Part of a small language model's weights: 15.9M parameters.
Each number is 128 + 32 x the weight over its row's rms, rounded and kept within 0 to 255. Layers, rows and columns count from 0. Numbers have three digits each. The size before them is the row's rms in percent of the matrix's.

# q: layer 14 attention query, 256x224, rms 0.294, rows 45-63,109-127,173-191,237-255, columns 0-55
# k: layer 14 attention key, 64x224, rms 0.287, rows 45-63, columns 0-55
# v: layer 14 attention value, 64x224, rms 0.328, rows 0-1, columns 0-55
# o: layer 14 attention output (transposed), 256x224, rms 0.795, rows 0-1,64-65,128-129,192-193, columns 0-55
q45 099:120138094151141112150125157128091125130130139086076100095127113206121152123105138117121123137160235169160081104121143149169135139083126114110194145108166116109190167121
q109 079:146131129117139098118111154119105157088150110134095111113137086201124139135117119149142096145140116078142138087111108111143151068129124118133114112069187102150141130097
q173 107:114090148121146096179160098127121126205161147119141140099144121176113177156129155091162104148124110091161103178101095091141156138087095179155152108100146160150182133118
q237 102:136124096101099185102145117114164190076133132127138126153155236137116160119114142107069076135092164132174133121099139152126154069141107128140111063133137169105105107140
k45 087:110107105108140177056152096107142124087144114169193058107112078106166128141096143179133136103159119093132114138116154159138155113227120125140127144083162124110118098164
q46 088:121108131107165119066119208139165174158078180135207085099104113129178145140126116124127165044111134164103096123116132065096116081144140080116139103156148142149085138100
q110 088:146137078090132134117142164171088129134138100138189181138162129151115105136105105099140142130133144157139122116142152137171157159222121221117140082157157100121132120189
q174 095:179104096149171119148102113139125133120125135155115184174113089149118118118152117137075138134097105144117113163171092137049127167083144129141097087096160135176019095128
q238 100:141106071139180133068160148163117125107119129121116148105177198153109174116122115141109181113134117159121175063121143142121117128116160133126130096144123162112083042104
k46 115:147177142139168120110133116122069147097089162081150108174071175129081118139108158104116100111085145164051121157103182167155135156120134187102143140125051127121082138145
q47 085:138172132114111125127086110092142046082176121115116132113111111128138084119167141123149113151125091120142110117050117158104117104125190111127085117149083098128108091100
q111 089:106106065106163156125181131063147124141141135162155141133139148117130144100180121142142126100143066135205148069078135148136131061160117122145143197111156062116155121116
q175 092:177084088154152154070121186092118109080188098142065141106127145194124089084139138116105098114112066154166130035159146118116107110193172177176110139083205063125134096115
q239 085:138124105158136211111176111118151099112169121156125115089155117150121141119154148175152081086113155160189092088051127118146109111123130142149197136117150113131172173135
k47 093:097112090126155190139107087121095088080105149091082161123134156125112125157170118128073089134108146166113182088065186118107146088136125103062168126153144137096132146147
q48 089:123154148100136155090107206126153122153102190123155097103148104079169140158107122123163087119161082141130099090081120162158043091173185125170125128124172151133152103118
q112 095:179102160098137109134092085151145151117110133056144177128159147125147167124139154116129044181125191085085113073183115158125114167133129117161112110128138099073115111082
q176 111:113141123066090162161208088110064132135156097103090200163178160103136136131140127089068088097118154132128122124168142166171193093100067128189122108181181138128204176119
q240 096:089137109120177113166147093126093104115118176174104169140079141102176142143120092113155078125113144140118112081065133163137173143071115114183153118107150071101105112086
k48 103:103096083159092152126141152109103078134095182176135121092166159176080149180142177153125135101150112143114096127068124095100154101119161148064169133126126092105132099148
q49 081:114115158092171169049160112099096102149089141169195093129135093174177166150142099158123128115121124115112140087101131055168080111178090098120091111133184115129105128128
q113 089:095168121090162160129157166098075112083145138188145084098097138089139114107102141136122115105137119109097067144051112089148066123176122118134147091110157048118250091099
q177 080:081108144104163062100120158113121101122124140091172082140123072147134126166121157162155101149122074123113088144044081061157026110125149105207165124140134107135149093105
q241 106:111136112163147089126132122084081156172129155118089169095139097104121120210144117171182160123167085045172168112117176068127090155148140097117111172096119108156139076122
k49 120:134111105097099153134118112121141089144111108139142152130127142174141119106116129113078149145126109135133112128086161111084129104117141141154145101098236152129109117113
q50 108:133171143102145072119108146149160187126155104096110104056111112189117095115152054091175158082133137103171110107139151050160154112198119142164082144151084111163143076147
q114 112:132080095108110156156149087145120113138111112087165172112086181109123087162141163174178143164130183221127115155047118191154150151156084180172168118103157084138132152139
q178 103:132109184157117120171135121157160086140088132152181155134070074128110098167073146097152164093172108132122113132104141174124152177207112144118112150081135175129153117171
q242 116:110152108125140126079140118184149145091133132132146160120136187172171129168114086113127146124102105118171112132097093105102172138141153131164138092066107147073151047114
k50 115:127133132097193033158134146132155106153078135081048158134093094130158112167156118132112118149109113136110107114090157098064106123135187109147144125097179094067127106118
q51 102:178114143153117095142133110086100134138053104142149157151149128139126128176135183100206120131167085081131065133204106146155131163107121096170117165067142119147184174129
q115 102:093121119197147115162139068133145147128114078142166065114163058131077136097127102121180120132138141171117096114113096179106137182186126168111130162156104105116186176115
q179 093:126170168141126161188094081101080170123116103116142122140184106145149142172150167143160105130155128097110076120137170134151088199044102140115115186142124087112201154138
q243 109:120137205115112082079146141179155150106126137140156139084142142136157113137140152105174140153148111105126145168157154107140064122134139161113138191095140196153161110150
k51 103:126128184091142099133149145142096178140109089106139087121083122171152120137149147143155113151095182114187138198125158058167175146093103163134116150127138089102172165148
q52 108:182151135117213175166166103075099179104065190128135098161165111088165151205114187124116118093097153102150129158077135140160135134094108096209147100081130117134165140135
q116 110:154159129190151103167143140147156120167123110058142151149064143125090091095135130179118159125133105156101159096169112100125103151088106110122122132052147178139137102144
q180 091:176165159165116066125137101132190106143107131139169155136125111148097043128058129122118147117125077136109158099133167133106143089106099118106120096144163118140116123140
q244 119:189161103122095120138088160139135175096119130060175188084128119153143126086137136139158110198133134109132126193152111106148161075144156137121173150060139106140115100096
k52 104:161086110151181125135095162115085147119173136140096148094135148113181082076143107134136104138115111144145059164122114151119108154078135147092117142155134094112107141082
q53 107:132135200148168090121164116120080170090089076106180072141152083164172091135178120126126115135112106124121147138109156125084118163149161118134130155110182094097149149133
q117 099:080089122098132110115133144117114135150122105031158182138085196066134089199162124097097144132113067141143142150146187124134147094171173130151154098136087193170127110119
q181 107:124171105117176058133180136143163133172153079127108145105113090158112113147134129118119165100086160203103105182123110168147168110157126143083152105173127160133084187136
q245 108:120079119121166143163120107113106120070168134113144119163171093164121122129105112124101144112080064091123156114112156110133147189176105100154136102107117067147193098128
k53 123:121098110158127131109131122128154169112158137194178111067136092196082150116121139098114101110120152093045156135176127116164119122134136118122192105119172092077162164098
q54 113:095138142160143110120138106121105158134154195135101093093138129124173162139105126126188148141147102115131135147159120122177081145078152101115105098120077160145106129142
q118 103:137151150128134140124116150092135117120131136146051139145128126100125124123173148050129093133160187156104115122152084097167146145109112161134121157176109159101084078169
q182 095:125148121203179166132086120108095164131142173079145141059135180104100111130148097096084102078124156114056074094124101132164095137095150051109134145136125106147113087123
q246 103:138144133076098188148154127157110174189116106104120194044139214143132196155122107123100109168225178164146123048105127082111074111120144156116145112118165126071068085133
k54 102:109129147145149179153142070145134148139187133153065213167144116108143144159144117055133159105210114126124139102123149119111106105124117194119129153067093144126145186181
q55 113:151106122192112040164070180148085137178137141135166124104092039115134121036114120092139094107146153100103087152133168162146132162064136131136152160123152108143143124061
q119 108:125169130109049115082082142103119130158156123126119167082161090127044184103105213090113088181136156124160125137098150167194187142145101122104148098165095104093129119173
q183 106:119108095134097131083058132185032201152055125156139132107183125163126185112128173098114102165124144139134133101201140151114124164159121113131111134159188142086082110123
q247 139:142155108118118154148155113087140175136096110180101106120138123171085163134139218139094078113192146097124132095112109156176117173131146146149152153145158099049192102140
k55 098:121179138115155140142139109140136145158095142140104075162178116147139085172153142160105145123087132130122131133116128096178146104096159146105170128084133107145120134115
q56 111:122134132137134097096147127109141105109115128104171209127092093167115155117147105114163099148133090065145130126169096132140145111088183184101125094096133086135076060154
q120 113:136098124130097156077193116142164102104048097145127079147139192137143170137097163129048042136104160146109139141130114066118131138093181159192132114159144135152117143148
q184 103:138149096173120106101130132130102071159107150093141162109099128100113145146134101126151130107167112156112107137062113179175169147103148174123120077118130171162191128154
q248 104:131102134109137144068183118163186111137102149104168166132112162130151086121132080156148062173146097096124167157105154130069168135147137150115095129108190122125123100094
k56 108:123141116107147140146126101096057142148082144173167152112166198167160149174107137062131136154094140132091151108170176133164130116153123101101104133182155159143110070123
q57 106:099123065084114124163160147117131167132098129135125098102128095110169151129131086108150149156148221140112182120117128124212065111138158124173138095187178157117060171168
q121 105:076125103077155171123145087122132135082100162177138135092131151127130139120132065133141123145111097079154117117124168137114107067157144091126188111080131106145074154145
q185 117:086120146082131119170163141113125126107089134151113116100135166133128157155109109105122120158081160140126159128112184103164112106113093095166190087144101140125136120207
q249 115:126143154107129076175186068120086129120106191122082157144132150129167134148196084145116108102102103110132108096135089137143162131137165104135172084111139178138128128083
k57 149:118146046103161083144205123092100161127101182129113187129121187130099198125154102136097092106123159136074110139119150174148137089129133121107141128176167123061154154069
q58 098:129082134099164097118168130124123137151089109101135156108144067134100051152177173094138121125093075149082134118200128132140170131184141148097158120103180169163106125131
q122 112:161072073122160174152116167074142163134162166121092156122187181088087087092087099096127086132085112141133118136090136153066163089153132133097154067141157187143120123124
q186 099:119086109130153141106093150160153159142114167159121140074133121137121165134139157088120107146117068148149096125191105122087125093190149186085136064121117119139055068173
q250 105:163163121133148162156148118126168136110128150105183187133180148138189105085193121100106083131168132174057180148148115167119109098130177125162105135128122139099052102106
k58 113:079084128178103190126099106098178129133172136144118180142140138074167157143160062147113159091144105146134141125138122138090105079098130124147097131130106164114092097122
q59 101:144115118109112116097117178115102080104115087128093066138172146135108162100138167143111152164113173126143142130100126129188110167149187127071143128137144073134143140164
q123 101:161124145112210108073102179148116129142146104101132114124086159165162155078122121087138154189083117109143183133131106123149161111112145135074126159116119120100088127080
q187 098:129169135124128138098088129140078035065176085101160095144134174160126094115152162145118171138088162176095132133099163109150138101125138067045127110186098156121115099188
q251 103:177131108114140105120092065105157047139144115120118098077118147151092083047088088093151123101104099170114121156097101078174091197109110143146168118125149124114145115134
k59 102:148129094091137143088110092132168154198154136131095079123120150147123161128137118176120076099128114096080180123125168157150084103140101121074136087124141138139117104134
q60 085:099169095164089131083062130086096122083227158156120091054201103131146081110157137074133088136109149134120117092165120156160100137136104114128140178097120121187129155185
q124 094:158111117116098106037127144157097094135086111177108120106104123133145204135067157211114086126097157153102097130131153123129157082197124125085194071116141106118132140113
q188 099:158135158124197114124141143106142118144148131095196093104127141086130121120138125110145120144106142153131173116042073115133133125178103068133199117128123154164067086144
q252 097:120129148140136113120162094102109128189098128121098135083102068132131164229128125175143154152122108111191115146167088124130161171172086118111150150131106153158158100164
k60 106:135127148098071110156114165122149122195078139084165106071187134118145115096107127072101200120117159110149106129144133117092169147119113161126077117144071184100140114128
q61 104:127113159131199073108117150156133121127159170068133150124126109138202141094151126020165125128184132154151132153115116144103163080123158149088121118108084164165077096101
q125 100:129130170131106066154066140143108109129130120119085185131094161104172143105090125122156169107120045100127131162141123107111082159090121144125087173089092074180083164088
q189 104:107109171130099076158087091121134146152114131097162105082123113134204090112124090089184120098143130113125104166161139092116054151109148100093072178123113172163133106150
q253 111:106109155141160114136142100154122122132173134099094099147122111140107083180169154094119198115136092075133166141120132096108129156169113119112094155094076130164158100133
k61 111:142167124097090087116046129127166134076188163126146120164127125145097110169135186112152202119192169059124097131128190094106100125067139109117144121108130127031071111131
q62 104:097151176122104064121157142151121142122183141179146138112156080151084083127120138072150147129130120125126093124127151148105150157190107099096113158096144103141109100136
q126 107:151181134133170073119046169118118083134147140171136117093119120081112134088128106191146078122213091077153138138123139134137110175168186114129130109132043135111134096106
q190 099:109088075143139134145096141086095116135164163107039196147144119142129150105129133056182100119140072091099116143137140106119117155151173106129140155114120108110098111102
q254 100:161178150137184146131129073109163117104125181090096128121125102089087094188091081113123131123155119098181142139127132123158118176157127143104137163101136109187152108116
k62 101:090096134130166103153089096151176115106166155113169103081127142070114165107102088071144182111159132090144186160124119141065116109109158146150122137096134105100141154086
q63 094:162118140196117094092112123144176135182167148099082128132111124071137145147153137160099186145088106131170114159088068112168131125150117156131137132129134122135117069088
q127 112:147152163154174096103122155118128147087164069178136101112084123085100113093183120122246175088142111117151148136209112151110100168116176127095111117074085164132105116073
q191 094:093117098147121120048125082163140159119095102152145201121100122127132163126095148147101105109075171151150098144130130149132189119114112111120111064195117133158072170148
q255 112:089126124085149102110108132109134112136169147175100144149104145092158121210149107152225185158099109137123053143165128127094147147130152145097114087098084188119082158170
k63 101:104110098157130116163143119125155147118154149156140118146145156079163113109152108138087154160138095117148128127078113094115163145172123141086097108075123162096127119136
v0 103:081146166095155108082158134110116109158098134104081111156147186101092158129127214138115125130113096161176135163138130169122180152131114138135125134158159112122121074140
o0 100:146144123141130184147116122069094079120136152150135099115160129140026150042175107159151165152091108090136141103143089107132135092147093146100127143185170115158164124158
o64 122:126177118136202162155124160113108145168085135149158077159108119124146147117127149129129118132183151172155133140128119169177126137187134119107143118152122164099094183105
o128 093:150118099085166135104128109111194104113150078118065154149111085151142147128083165122066139100154093093087166109135103107139143098167117121156164140094155133087136145113
o192 099:116092137157075049108167116198132160148135109138144143154172170095133154117080108178120135114135194093208120106100100109097128186087153142151124126118104174119068087113
v1 098:152069147176157102102114201111116123081135163100177142142135167137126153157137166088099150151115155115103131126076115113117165151128122195094167127110103152098150184086
o1 099:103129140110146110117068129184091096162161165133149094170129120141095080174071130161112074112159139192087120140128129099153124143146103099143108159156116157103081115146
o65 106:121099134111214121104078164128153116080095072153155092169138125130181155128108255142148056120123173120172096137111151143155146158105145122094136115108122129105161108088
o129 084:156135086165148098128158154075134151125151112101145202095073107148163081095180102070121170107055102133094177120107128128066138083101126149096133148139118091152135125092
o193 101:125128104098093172105136115090150130064134135113129151163143126117100180107168083132122096151162098082117121144168060083106103135178119121115128162087076158092113108107